config = dict(
    max_grad_norm=1.0,
    decay_fraction=0.929,
    batch_tokens=131072,
    max_steps=7629,
)
Each number is 128 + 24 x the weight over its row's rms, rounded and kept within 0 to 255. Layers, rows and columns count from 0. The size above them is the row's rms in percent of the matrix's.

# layer 4 MLP down, 640x1280, rms 0.0294, rows 366-408, columns 800-959
size [ 99 102 100  95 100  97 101  97  96 101  98 101 102  93  98 100 100  96 101  98 101 104 101  99 103 105  96  98 100  96  96  98  96  95  94 103  96  96 100 100  98 102  98]
[[114 132 111 162 107 161  95 163 119 119 113 148 155 117  96 145 112 117 141 123 121 116 143 126  93 139 101 128 152 154 125 127 136 133 127 109 117 151 114 204 130 163 150 114 117  84 153  92  92 121 140 122 113 162 107  90 148 137 120 115 130 111 167 146 104 115  74 165 109 133 142 141 132 131 101 146  76 165 119 143 166 152 157 142 150 121 137 141 140 113 150 120 118  97 133 105 116 121 161 162 118 110 169 127 126 144 132 145 189 143  95 129 116 112 124 166 134 146 110 144 101 123 134 116 124 160 127 156 148 136 178 144 102  92 144 164 129 118 110 151 123 130 167 129  74 116 103 117 121 147 118 107 106 168 134 147 102 173 126 131]
 [149  63 149 105 121 112 106 135 139 155 121 151 138 152 134 120  94 132 133 124  79 123 155 121 119 147 145 142 116 134 156 123  90 152 173 134  70 119 102 150 112 140 132 141 148  84 130 104 116 123 101 133 140 125 158 139 124 110 116 114 164 119 134 119 146 109 111 147 122 125 128 112 108 111 114 141 141 129 126 129 152 149 119 158  98 146 124 143  71 102  84 132  94 131 158  99 130 135 131  94 129 128 167  91 120  77 122 144 154 120  83 130 140 136 123 105  94 100 115 120 153 131 109 111 159 123 163 126 115 118 157 122  97 108 132 160 137 119 138 145 116 172  94 141 158 114 133 151 118  88 119 146 127 174 139 125 178 138 141 145]
 [129 123  89 147 153 137  92 160 130 127 124 186 111 106 142 108 138  48 124 141 107 131 107 104 108 160 145 174 147 140 121 138 169 127  90 179 105 117  97 113 125 107  97 115 103  94 141 123 135 152 104 111 152 131 160 142 136 117 117 128 136 170 147 117 103 163 152 141 152 141 132  94 126 114  91 107 120 157 110 104 132 137 137 100 109  93 152 140 156  99  82 117 106 106 162 134 141 151  81  94 120 122 164 128 160 154 111 118 113 112 138 125 108 134  86 145 167  99 108 128 137 134  83 154 115  77 120 135 139  94 134 112 119 122 125 116 159 153 140 151 159 130 118 130 145 114  85 152 115 133 106 102 125 185 179 146 128 159  84 106]
 [131 138 148  96 131 154 119 188 126 141 116 149 114 125 124 156 101 101  83 136 151 103 153 140 158 134 141 176 171  84 114 147 106 123 116 134 140 143 128 188 148 141 165 130 147 155  89 111 113  68 134 133 110 143 116 122 104 131 146 148 103 107 151 157 167 103 154 170  98 149 129 111 155 166 137 131  99 106  74 164 121 102 125 104 108 129 144 168 116 147  93 150 122 137 124 124 130 141 160 153 169 119  89 141 104 149 145 107  55 142  91 131 113 104 161 119 128 112 111 148 134 139 150 123 116 110 119 117  97 135 149 151 103 119 111 143 145 124  99 108 164 157  78 152 122 122  94 112 134 149  87 126 113 136 113  86 132 139 116 122]
 [116 127 112 145 151  96 117 132 133 120 142 131 119 156  97 137 134 129 117  90 134 138 137 163 139 162 111 140 110 128 147 142 148 138 144 132 122 124 131 152 145 133 157 123 158 111 159 107 141 133 147 141  89  81 155 156 144 158 146 140 145 150 140 114 113 113 151  93 132 141 138 158  98 119 173  82 138 104 136 143 156  57 114 147 147 151 108 162 102 100 120 143  95 162  84 137  99 155 111 148 153  91 173 135  79 137 157 156 157 152 112 105 105 105 107 146 141 115  79 121 128 156 104  72 160 122 130 154 112 105 163 142 137 145 143 104 123 162  97 141 122 119 129 124 124 150 126 130 144 148 130 191 141 124 109  85 105 134  85 142]
 [120 111 138 148 104 158 142 166 122  95 100  93 146 114 168 118 133 120 135 134 118 164 130  79 151 128 131 134 126 110 120 136 134 103 121 145 195 128 103  98  95 116  94 183 136 106 119 105 147 142 162 159 129 137 140 156 127 127 150 120 111 114 119 115 154 104 125 174 132 157 115 134 150 136 184 128 111 137 153 104 135 117 126 159 118 137 159  97 140 102 107 128 124 170 135 135 159 154 162 172  88 144 154  83 159 130 160 130  93 149 154 111 115 115 114 109 141 141 137 164 114 110 141  76 135 123 117 139 170 132 105 141 136 160 201 128 116 136 145 112  90 119 107 167 131 152 101 143 161 116 108 128 116 145 146 113 113 162 118 121]
 [133 137 113 123 109 137 190 193 138 106 162 165 141 152 119 147  72 122 138 123 133 119 111 119  72 163 120 104 135 100 125 111  95 145 150 126 156 106 145  97 137 152 120 159 110 114  81 141 141 143 117  68 140 132  93 133 129 137 150 140 150 128 142 110 116 165 140 130 138  90 136 173 148 115 128 143 119 172 173 155 169  80 114 124 111 108 152 111 146 102 139 158 139 111 137 117 128 119 143 161 148 149 117 133 141 146 129  91 161 104  81 151 186 155 135 142 119 150 160 119 141 126 149  77 124 164 111 123 137 119 135 137 121 152 147 128 111 179 148 107 140  96 122  92 122 141 123 151 100 160 122  99 105 144 112  94 119 137 128 143]
 [135 116 122 102 134 149 117 134 151 105 108 153 121 142  59 111 106 103 127 167 102 161 155 110 135 101 143 163  93 170 125 101 145 101 160 109 136 138 124 105 164 146 196 145 131  91 136  98 146 107 149 107 132 147 116 154 153 151  75 134 126 130 179 137 145 186 105 103 126 127 102  73 127  95 142 135  86 146 118 140 114 146 117 125 101  95 124 121 116 131 128 159 130 155 150 145  82 153 129 108 144 152 154 107 161 157  65 140 154 139  73 132 141  85 109 159 161 183 123 135 127 115 115 107 121 110 133 122 134 157 126 134 133 122 142 140 122 122 138 149 137 116 194 118 162 169 144 150 112 124 120 139 127  81 152 109 157 141  83 173]
 [130 128  86 103 143 114 155 149 151 144 140 105 123 124 124 153 134 129 175 145 158 114 161 126 121 140 136 193 127 137 143 152 153 136 145 128 111 160 126 112 148 131 160 102 108 123 152 153 124 128  87 119 123 118 147 153 179 142 116  90 131  80 149 120 151 140 136  94 158 139 130 159 115 105 123 114 183 152  99 135 125 163 126 101 135 143 127 126  90 146 150 106 107 116 131 104  85 136 144 106 192 152 115 110 124 167 107 114 145 116 100 120 100  86  99 123 101  83 166 108 145 137 118 150 129 147 150  79 146 150 141 169 148 113 118 111 114  77 148 112 110  99 137 142 171 151 130 107 124 139 140 125 161 107 146 134  73 160 129 148]
 [ 90 160 127 120 125 128 106 138 133 106  54 110 105 100 116 113 129 150 140 160 173  91 146  89  80 141 128 148 131  66 135 197 116  95 147 133 120 107  89 118 143 112 151 132 125 108 173 135 159 116 112 126 142 103 125 150 163  96 140  95 122  91 138 129 109  98 131 149  83  82 140 145 143 138 163 150 159 132 130 133 138  98  88 176 171 130  66 152 103 122 119 140 123 127  78 121 147 144 109 138  91 165  71 157 101 175  99 111 116 119 172 103 148 157 149 121 162 116 107 123 110 125 155 122 125 162 158 127 126 115  83 109 133  78 182 133 108 113 126 135 109 146 114 109 141 148 134 109 165 102 177 135  84 108 140 131 116 108 117 105]
 [111 121 137 142 167 142 114 118 119 109  95 108 139 110 104  92 137  99 143 112 140 167 104  91 136  97 127  97 142 163 138 129 170 134 176 158 142  89 132 109 138 101 121  95 136 146 148 126  85  98 128 138 163 113 132 139 131 158 127 136 146 129  97 139 144 119  86 119 120 127  93  81 128 164 122 111  89  85  89 145 121 182 107 117 158  76 121 111 123 109 130 124 106 155 165 147 115  95 112 131  96 179  93 100 114 139 112 141 130 128  47 160 135 134 115 116 115 134 133 165 180 168 128 156 150 138 142 107 118 109 125 123 158 137 149 151 111 121 101  92 156 117 154 166 145 134 133 148 123 147 148 156 147 142 140 175 117  99 114 124]
 [121 140 145 112 119 102 121  97 148 151 119 128 126 111 152 112 149 152  82 113 145 164 128 170 163 117 140 120 126  92  80 125 136 137 140 135 130 104 117 131  97 132 150 117 135 120 175 139 159 126 133 137 148 116 156 155 137 149 103 117 107  61 132 182 107 114 137  74 146 140  92 127 149 159 152 131 164 157 128 111 151 127 156 126 118 149 152 133 178 146 131 136 124 181 141 161 131 136 109  96  92 139 118 141 145 162 108 159 135 135 141 160 100  99  98 129 166 163 125 144  95 140 106 128 154 153 112 125 132 121 120  86 130 150 128 124 144 170 114 105 163 146 102 162 101 129  82 107 119 116 115  89 130 103 130 117 195 144 125 122]
 [ 87 117 117  88 108  89 125 102  99 132 135  99 123 165 180 112 144 152 123 120 169 121 121 104 115 103 129 142 135 142 137 110 120 150 127 128 116 198 107 122 141 133  89 114 141 122 164 108 153  96 107 144 170 115 128 106 145  68 129 151 117 154 133 139 141 125 158 140 130 148 120 133 109 153 114 121 125 201  87  82 112 146 116 148 114 126 140 113 139 161 151 118 125 103 126 150 142 158 156 171 111 113 180 160 142 105 162 152  79 102 168  99 115 138 109  62 130 136 104 119 141 138 136 116  86 177 171 148 139 109 125 143 153 129 115  68 107 118 110 125 147 168  81 124 148 112 126 139 112 135 125 175 153  86  92 134 145 141 162 131]
 [142 144 114 175 139 103  97 145 160 114  98 131 115 137 128 124 139 133 109 132 144 147 150 133 172 161  97 111 139 142  65 160 150 116 104 104 141 146 105 142 115 102 140 114 131 114  78 116 144 147 119  56 134  99 136 109 157 164 132 112 134 128 128 126 131 150 115 136 150 120 113 154 141 139 113  94 101 151 162 136 143 154 167 137 155 136 137 126 129 120 186 123 121 137 101 122 114  68 166 129 117 190 128 145 113 179 141 121 107 142 138 107 153 142 107 101 131  70 137  96 132 117 104 132 128 134 129 145 145 138 174 122  81 112 108 121  81  99 152 109 152 150 114 112 155 110 155 119 137 109 114 133 139 145 138 121 137 211  97 130]
 [126  88  74 133 179 123  85 120 135 158 140  87 116 124 149 100 149 115 162 102 112 108 169 121 110 130 116 150 146 141 157 143 102 165 135 148 136 149 135 128 145 138 114 144 157 156 101 154 116 134 120 137 113 123 127 121 112  76 114 122 156 147 121 120 157 113 165 128 147  69 179 163 170 108 134 137 169 156 108  95 148 168 135 140 140 141 108 118 150 175  83 118 108 156 183 112  80  87 140 118 142 123 154 142 116 168  93 132 156  86 119 106 121 100 129 103 129 115 122 120  92 144 111  94  92 107 108 140 130 118 141 133 140 107 108 158 100 121 139 102 140 125 124 148 136 122 142  97 118 121  96 132 158 166 121 132 176 180 165 157]
 [114 167 129 122 139 157 109 131 120 128 182 136 128 112 128 137 136 180 134 135 106 145  92 166  56 119 153 129 145 154 142 109 131  95 110 143 128 117 101 171 147 160 109 140 118 102 123 117 151 145 166 122 153 169 146  95 157 143 103 112 122 119 113 125 147 128 145 116  90 125 151  76 114 140  91 130 182 114 136 146  89 162 116 129 121 118 136 133 115 146 123 136 150 146  87 122 125 136  59 164 115 172 120 158 126 121 111 140 126  94 123 170 110 105 118 157 137 126 133 166 110 147  90 132  86 138 169 113 124 133 136 126 136  99 129 121 134 172 123 133 158 120 140 162  95 116 147  91 105 142 141 120 127 112 153 150 109 252 119 134]
 [128 129 145 147 104 150 135 130 143 131 115 141 158 138 164  77 123 121 158 159 144 142 117 104  93  78  83 154 135 118 116 116 140 152  88 122 143 125 154 123 122 124 121 170 144  80 108 101 119 139 149 115  99 159  82 144 154  84 112 145 126 107 109  99 113 171 115 129 138  76 133 114 157 128  98 138 165 121 151 112 157 142 129  95 115  97 123 143 112 120 136 133 104 115 150 129 142  77 107 105 127  90 131 154 141 108 151 114 150 153 160 110 129 123  93 137 153 109 149 110 135 113  67 106 187  80 122 129  99 110 114 114 153 119 126 159 135 119  78 128 106 127 110 134 101 112 147 137 151 134 149 132  71 113 134  94 151 132 159 108]
 [132 141  97 150 123 112  89 117 142 141 107 116 144 139 115 170 148  67 109 138  81  93 132  66 145 130 124 131 119 112 157 118 170 127 125 115  73  70 136 137 160 155 135 145  90 101 117 122  98 129 111 102 164 107 143 133 114 129 122 127 140  85 158 134 112 138 146 113 135 137 112  78 166 116 131 110 123 114  78 121 110 153 124 124 170 124  81 118  94 128  97 151 159 112  98 107 121 120 124 121 162 118  95 157  71 136 134  69 112 189 141 163 106 112 153 110 120 132 125 143 101  98 130 108 116 116 154 134 114 121 102  87  64 121 149 160 155 120 129 110 138 101  97 126 117 118 141 132 130 167 117 122 131 145 138  91 102 174 135  74]
 [119  93 167 100 106 163 108 128 116 134 102 146 123  56 135 129  71 123 101 111 162 127 124 122 168 102 101 122  88 138 107 114  97 139 118 133 112 151 117 100 163 118 116 141 149 142 148 185  96 144 111 152 156 134 141 134 109 137 113 149 134 147 129 141 129  90 122 140 129 157 117 134  92 159 168 133 124 120 128  84 114 126 152 134 135 151 128 119 147  70  98 160 130 128 174  90  91 117 137 146  76 105 133 109 126 139 129 144 129 135  95 142 112 111 107 130 131 158  75 109 175 118 101  83 153 142 139 104 107 141 104 119 131 131  92  97 158 137 158 185 137 104 132 126 160 118 141 165 115 162 124 141 127 195 178 135 118  66 143 170]
 [114 114 117 137 158 102 131 148 154 136 132 134 160 164 134 120 111 120 114 122 107  70 105  88 150 176 168 127 161 141 141 111 140 171 133  97 156 103 119 108 173 125  80  90 141  74 124 194 139  90 155  97 123 121 105 100 133 157 133 150 157 123 127 101 109 121  89 124 137  95 126 100 112  69 134 153 142 105 107 132 122  77 140  71 115 102 137 132 130 119 140 100 134 141 135 155 100 112  94 139 111 114 140 107  83 117 110 100  97 119 125 115 121 140 169 139 168 121 119 118 123 116 113 112 140 146 153 128 140 128 124 125 161 134 148 149 111 114 141 112  97  86 138 142 147  88 164 146 137 124 141 147 122 130 126 112 112 175 138 129]
 [122 148 163 164 130  95  92 138 100  65  89 123 137 130 128 157 126 136 114 124 152 138 116 135 191 108  84 109 109 139 153 106 153 145 180 119 162 168 115  87  98  89 149 189  91 123 143 139 115 129 145 152 125 121 138 119 127 132 103 137  89 121 113 108 140  98  97 106 156  99 128 153 150 124  98 120 136 111 179 127  95 113 156 104 138 145 151 129 154 104 125 138  79 141 107 108 136 130 117 115 133 130  70  86 125 128 119 119 123 109 121 133 133  98 100 147  79 151 127 124 175 113 138 120 165 110 121 119 116 101 139 114 131 120  96  84 126 132 101  91  58 102 147 111 211 166 141 130  86 173 125 103 118 138 127 154 110 108 163 128]
 [ 97  93 108 121 124 138 138 140 173 152 138 154 125 103 108 147 113  59 158 137 127 129 139  86 103 153 126 112 116 126 122 133 163 161  72 104  73 124 118 149 134 105 143 125 179  91 126 131 154  88 164 153  95 119 107 130 127 122 153 135 159 134 145 109 147 110 165 133 128 145 103 111 157  96 132  96 126 144 143 153 139 100 136 161 109 159 109 143 107 148 117 137 132 100  88 122 144 136 130 143  99 120 143 168 138 116 146  94 166  92 127 106 131 151 113 158 152 137 131 176 108 124 120 110  93 136 116 129 107 104 122  95 131 120 106 136 141 153  98 151 140 157 110 125 104 161 152 123  93 100 158 149 109 124 153 136 163 108 122 135]
 [105  95  97 161 128  76 106 131 149 147 108 127  87 133 128 134 129 159 122 106 139 155 121 116 113 147  87 108  98 131  72 144 128 117 157 139 102 129 107 159 159  99  93 168 128  80 122 194  98 137 103 128 123 119 122 136 112  97 103 126 176 110 139 129 124 135 105 149 118 131 146 118 108 124 138 114 134 107  89 155  91 138 146 159 146  87 112 156 141 132 110  85 136 137  92 142 122 102 135 165 138 130 143 174 127 135 166 100 153 113 103  98 105 114 141 136 143 114 128 110  95 130 133 124  95 148 151 122 112 147 138 128  91 106 118  94 144 139 155 145 157 149  99 142 151 119 100 201 130 147 132 116 148  67 104 119 120 154  91 170]
 [135 145 121 112 129 119 145 127 123 100 120  92  72 133 127 117 130 101 121 133 145 130 114 112 143 114 113 121  83 115 117 156 124 130 152 152 139 105 153 115 125 150  96 147 150  95 125 108 125 163 194 130 120 122 106  96 125  83 154 138 139 110  78 123 140 144 119 140 162 164 156 121  75 127 127 100  79 170 141  95 131 144 149 108 125 151 174  84 114 101 158 135 126 124 133 102 167 129 162  94 151 124 127 158 165 139 131 128 101 110  75 147 125 125 156  92 151 131 135 126 186 152 147 114 159 167 125 132 114 153 104 140 133 107 146 150 142 153 128  66 115  88  96 124 144 144 169 145 131 111 167 161 127 107 116 113 137  79 168 140]
 [152 108 160 186 114 132 161 125 136 138 136 157 111 145 114 126 150 181 131 153 128 120 132 137 126  98 164 124  74 131 113 127  73 115 158 164  96 145 119 132 141 120 173 176  65  97  99 162 169 170  97 127 140 158 187 137 172  99 132 106 169 142 108 134 102 140 143 135 103 142 129 125 174 203 110 111 145 128  92 128 151 137 128 123 126 123  60 115 138 108 117 162  98 111 116 155 132 171 143  88 137 169 104 133 115 106 133 124 113 148 179 114 149 127 111  91 119 134  97  90 142 120 100  96 144 127 139 124 136 143 173 134 108 147 144 149 126  96 136 130 101 128 172 147 139  90 102 105 151 148 108 136 110 200 139 171 108  99 158 112]
 [132 135 172 144 120 123 158 112 123 114 148 131  86 127 131 126 119 108 164 122 132 137  92  96 149  94 147 143 140 123  94 151 116 130 150 111 125 129 101 156 133 109 115 148 132 148 102 121 117  97 159 104 132 104 120 128 102 137 103 130 124 114 166 111 123 150 139 123 112  98 127 122 124  99 106 181 129 120  94 146 111 118 112 150 120 115 144 123 170 134 131 116 106 122 129 123 140  69 115 120 147 125 152 151  88 143 131  97 146 114  95 108 125 119 135  76 120 141 114 136 101 110 140  87 151 124 146 163 122 128  82 121 133 137 151 148 126  96 100 146  79 133 160 166 130 131 134 143  68 146  95 161 113  91 150 163 131 185 116 121]
 [155  99 109 169 131 165 113 128 117 144 127  86  98 124 130 124 117 140 176  81  96 125 123  87  93  92  97 122 125 139 109 123 124 131 126 118 131 177 131 125  58  85 137 138 106 142 103 206 139 121 104 113 138 100 143  97 151 191 152 119 154 128 137  95 126 165 155 182 114 111 119 164 149 133 144 124 157 119 111 158 184 134 132 138 145 139 126 103 115 130 116 103 159 119 119  98  89 118 108 117 129 163 158 107 141 132  75 130 143 148 134 121 133 139 128 187 131 119  80 134 145 146 143 162 124 158  92 132 128 186 171 140 135 136 134 129 131 116 101  80 160 115 126 129 138 111 182 118 148 139 145 139 141  84 100 124 160 115 131 140]
 [100 115  76 109 135 153 169  87 134 144 195 118 169  95 107 174 166 158 114 134 132 166 127 177 169 126 121 115 143 140 121  64 130 118 146 110 147  97 119 154 112 133 123 156 133  93 128 120 133 131 133 122 145 153  89 145  97 105 141 151  99 119 107 142 147  68 103 130 119 110  87 129 169 119 107 140 117 159 150 155  92 148 154 118 146 154 135 129 124  62 152 144  99 114 162 151 119  37 114 105 131 117 105 112 135 152 127 151 130 162 119  65 143 101 124 136  74 164 131 178 175 111 125 102  52 147 128 142 126 150 166  97 107 152  99 124 129 148 120 164 135 115 127 118 155 112 159 125 141 150 122 121 148  95 119 128 115  89 120 111]
 [152 108  98 148 125 112 141 111 110 118 191 127 127 148 111 153 116 133 119 111 138 117 137  96 129 106 151 134 137 132 153  96 133 137 114 113 118  90 105 136 110 111 139 122 156 135 155 124 116 119 107 193 102 142 118 128  84 151 125  91 108  69 137 111 153 129  69 106 138 109 120 131 158 119 149 145  80 125  95 131 172 116 112  63 116 124 156 119  51  59 130 110 146 154 134 120 134 154 153 136  88 130 130 125 137 137 135 171 150 118 141 115 123 126 142  82 136 166 163 114 168 170 106 140 159 140 173 175 143 134  90 120 127 120 119 104 122 149 170 125  86 117  83 126 135 132 141 123  88 112 148 111 130 113 142 110 153 121  95 138]
 [ 84 118 123  69 129 127 192 103 126 117 145 134 123  99 121 125 150 104 107  68  80 139  91 172 157 104 114 123 102 157  93  92 109 147  75 100 126 106  86 153 136 192 160 153  91  68 130 152 164 108 135 166 117 112 123 176 110 105 115 126 122 107 146 151 138 155 116 123 134 149 145 152 105 140  96 135  89  97 127 120 119 148 133 145 150 100 103 130  76 174 159 157 137 149 133 108 110 181 115 127 139 138 141  97  77 107 140  80  97 127 130 148 133 157 132 129 104 117 144 128 108 132 143 107 114 164 159  77 144  97  98 145 164 162 143 145 165 139 124 121 119 154 100 102 168  93 155 122 112 103 124 110  76 175 179 128 100  99 170  76]
 [163 115 159 124  74  79  75  92 146 120 117 163 120 131 151 117 119 117 119 153  99  78 140  90  79 116  97 148  81  72 129 118  95 162 174 132 102 125 107 149 163 151 144 127 168 119 121 113 119 102 165 134 117 144 137 155 133 137 127 168 122 167 121 150 156 116 167 144 116  87 134  65 112 141 131 138 174 121 144  85  85 125  96 171 107 124 143 135 119 148 150 130 118 157 120 132  96 139  86 155 146  89  93 121 123 131 139 148  95 138 124 128 142 144 102 162 103 126 104 154  74 109 127 136 115 150 115  95 117 135 125 108 121 106 144 110 140  82 150 108 128 120 154 117 115 139 149 121 173 129 131 106  91  87 151  93 130 178 111 125]
 [149 152 121  94 139 135 113 128 127 132 145 142 130 124 115 174 138 157 128 127 109 104 162 152 115 115 139  91 154  90 112 174 121 133 142 119 128 125 133 138 128 127 136 113 155  80 111  71 115 184  93  86 111 115 137 120 120 129 124 155 137 127 128  99 126 122 127  74 155 137  81  67 152 106 108 155 140 112 133 155 145  91 136 123 122 106 122 125 104 121 110 118 141 112 145 131 115  84 156 133 117 134 135 204 114 123 168 111 131 137 106 115 107 124 136 109 130 118 146  87 112 112 158 126 156 113 121 111 126 121 174 172 121  65 109 140 148 117 136 146 174 157 100 101 148 142  78 131 123 126 148 116 142 142 132 194 144  99 105 128]
 [ 77 125 142 172 125 101 121 135 114 112 130 108 137 140 135 116 126 116 126 122 159 145 153 163 202 126 125 161 115 133 131 127 153  99 135 117 183 121  97  94 111 113 118  95  95  78 141 142 157  88 159 124 160  78 102 138 134  98 108 123 117 128 103 178 134 127 131 127 127 162 112 152 116 121 128  84 150 116  75 143 139 130 134 104 170 152 172  76 152 147 145 128 114 165 112 147 114  84 133  81 115  96 122 169 112  91 100  91  77  90 155 153 114 149  94 153 127 155 129 106 120 157  98 126 100 118 143 125 137  82 145 122 131 137 122 132  72 128 136 124 147 143 147  83 100 136 140 126 114 141 118  85  80 122 137 131 160 145 136 158]
 [117 156 160 117 133 125 124 130 146 140 140  96 134 146 131 163 150 136 165 115 102 134 135 145 166  71  89 128 106 139 148  87 131  86 117 134  90 161 109 123 154 133 153 143 122 151 112 113 113 144 102 132 135 104 154 100 121 108  76 134 126 127 148  75 157 124 102 111 182 128 169 106  89 109 136 175 129 125 136 160 109  91 158 165  91 147 142 134 115 163 118 159 108 145 150 151 132 145 136  97 110 132 130  90 110 145 129 118 140 145 128 147 143 164 125 136 142 146 124 129 160 155 123 108 131  91 130 111 109 136 111 105 160 142 124 137 143 150 182 130 128 111 148 140 158 119 133  89 155 176 127 151 104 146 171 111 137 119 124 141]
 [ 62  98 170 159 150 163  92 117 148 128  90 159 124 152 117 141 118 129 159 129 125 149 114  93 130 140 157 132 145 149 151 133 164 137 145  97 115 128 152 105  86 122 155 111 101 155 114 122 125 171 113 123 150  97 113  69 119 120 118 153 137 122 148 111 162 173 150 115 161 122 100 152 116 172 135 132 107  99 129 158 105 136 141 152 157 149 102 189 117 112 114 145  92 136 131 147 124 140 142 184  75 160 152 141 109  92 111 140 137 134 133 115 131  99 115 125 126 134 124 128 115 122  98 152 122 128 136 107 153 131  97 118 101 107 120 140 127 123 157 152 135 128 139 100 120 121 138  96 101 134 122 157 127 116 129 140  91 153 158 110]
 [122  90  81 151 106  90 128 156 122 140 139 130  82 102 139 131 159 108 129 128 131 145 128 122 132 147 109  97 134 104 132 141 165 117  82 127  92 139 148 114 111 102 153 106 160 147 144 120 115 134 120 102  98 136 107 158 120 133 102 118 112 140 162  96 143 102 140 118 130 104 121 159 118 131  93 113 126 131 118 123 129 107 115 118  86 133 116 160  81 158 148 147 131  99 142  76 146 150 132 136 119 153 148 125 124 141 169 106  97 126  94 124 133 152  70 131 113 114 151 127 100 117 164 149 165 141 141 115 115 153 155 164 103  96 142 116 139 133 136 137 156 153 144  88 114 137 138 165 131 136 121 151 181 148 168 133 130 118 121 118]
 [147  98 127 119 135 121 114 162 135 120 152 161  97 135 104 158 133 139 123 147 117  89 151 109 151 137 137 120 119 110 109 120 106 143 106 126 109 111 141 131 152 124 143 116 120 126 130  78 157  95 128 119 124 164 111 156 121 126 141 135  81 118 149 137 115 123 146 134 161 111 114  93 119 136  93 112 109 109 182 121 124 153 152  98 131 121 128 129 127 126 121 102 111  94 142 154  77  87 149 168 147  99 119 166 127  97 126 149  85  87  99 121 164  79 155 107 146 132 138  90 114 138 144 133 129 151 155 136 118 142 146 125 137 100 111 112 141  93 134  89 126 173 134 159 120 115 157 123 117 104 139  90 134 165 127 130 115 147 122 148]
 [120 137 158 125 114 133 167 104 141 126 165 104 160 153 123 120 144 139 183 142  97 136 133 151 134 125 103 123 110 123 109 137 115 128 102 112  87 138 125 102 127 164 118 202 117 127 146 135 101 121 137 109 122 158 120 146 100 134 188 127 116 145 138 137 119 159 153  99 146 101 102  85 137  98  94 125  96  97 137 116 139 168 112 131 131  78 130 130  96 148 158 168 176 134 109 135 144 170 118 121 104 141 180 129 158 135 100 151 201 125 147  77 134 116 120 143 112 102 111 145 122 122 157  90 132 131 130 104 154 159 108 116  93 113 102 158 138 144 155 157 129 131 148 124 118 152 139 135  97 139 168 116 133 194 128  91 131 225 160 146]
 [155 127 104 147 136 122 132 108 117  95 122 109  90 116 125 107 104 179 103 107 135 145 103 182 111 101 161 151 101 126 105 165  79  95 121 133  89 116 112 166 125 113 160 109 115 131 166 151 140 128 176 149 129  99 169 115 133 128  85 173 119 115  69 144 118 192 106 131 149 113 148 137 129 123 165 125 151 134 109 134 122 156 129  90 192  81 102 137 100 108 138 106 162 143 165 112 124  96 146 107 160 114 134 141 109  96 132 122 164 150 144  90  83 123 133 112 153 145 136 105 127 133 159 120 143 113 160 157  72 146 129 152 118 129 134 131 149 168 123 132  85 135 128 167  67 136 141 116 118 165 130  99 132 139 140 116 101 134 156 120]
 [116 152 135 111 108 135 171 138 118 118 137 156 160  95 106 108 116 141 140  94 113 131 142 141 140  90 174 163 164  87 120 114  96 115 123 107 104 136 134 110 108 101 117 104 114 104 145  87 115  75 197 122 138 131 145  94 130 109 143 149 182 160 140 131 135 152 132 149 169 119 126 119 128 116 112 115 120 112 122 122 102 151 116 103 139 101 129 132 107 123 122 113 137 132 122 154 122 149 144 143 135 104  95 146 101 121 114 120  90 155 139 105 124 137  82 143  96 122 139  87 143 151 120 137 121 162 154 110 176 173  92 158 130 110 105 153  99 100 148 103 137 126 118 100 116 115 131  94 175 139 124 166 140 171 119 161 147 119 138 125]
 [ 98 120 113 182 132 120  86 133  81 125 114 113 120 154 132 120 104 121 101 124  61 113 113 117 141 164 130 117 174  99 176 156 148 106 124 119  99  94 163 179  81 156 124 159 133 113 135 108 120 163 120 102 115 166  96 142 160 135 148 105 153 150 107 122 131 138 131  99 132 138 101 137 139 106 134 154 118 130 122 127 133 125 111 129  90 102 117 123 123 139 128 136 116 116 160 119 123  63 117 139 147 144 144 117 153 120 187 141 103 161 127  87  89 149  83 131 124 136 117 135 119  74 120 114 133 123 164 137 136 150 128 142 163 132 144  89 143 124  93 109 107  87 146 157 116 111 159 138 111 131 118 142 111 132 160 105 162 204 143 128]
 [169 130 118 132 123 126 114 163 132 140  64 140  91 102 140 129 128 171  84 131 104 102 126 107 110 152 142 125 107 146 140 121 127 126 139 134 113 135 129  89 138 122 132  99 129 118 110 120 145 121  68  78 110  98 116 126 129 125 123 137 142 158 163 137 132 166 131 132 137  88 123 111 126 104 116 115 132 130 123 151 126 113 138 118 140 121 133 138 103  96 154 138 149 159 149 113 146 171 142 116 163 123 144 116 141 131  66 119 108 110 117 108 129 121 113 160 107  82 110 133 140 128 123 144  81 139  94 153 140 131 127 127 114 149 153 114 140 105 109 136  63 128 123 139 115 128 125 106 168 124 140 114 126 139  83  69  88 130 105 128]
 [102  98 104 146 144 132 163 108 107  39 123 139 108 114 105  94  73 145  93 116  78 124 136 143 100 153 137 108 157 141 116 139 143  63  79 123  98 125 127 117  97 128 135 139  98 124 129 131 140 138 111 147 133 106 141 116 156 100 156 136 118 188 115 126 149 109  90  63 111 150 114 155 134 118 127 113 111 111 160 104 157 163 121 124 107 103 120 169 126  99 146 121 123 111 155 122 182 110 114 115 115 133 133 123 148 111 188  79 145 121 118 106 117 144 141 166  94 168 132 119 129  89 134  96 152 109 109 112 123 139  95 140 100 110 118  83 110 148 115 125  85 138 103  88 121 115 118 102 150 164 106  86 117 126 132 147 107 173 146  91]]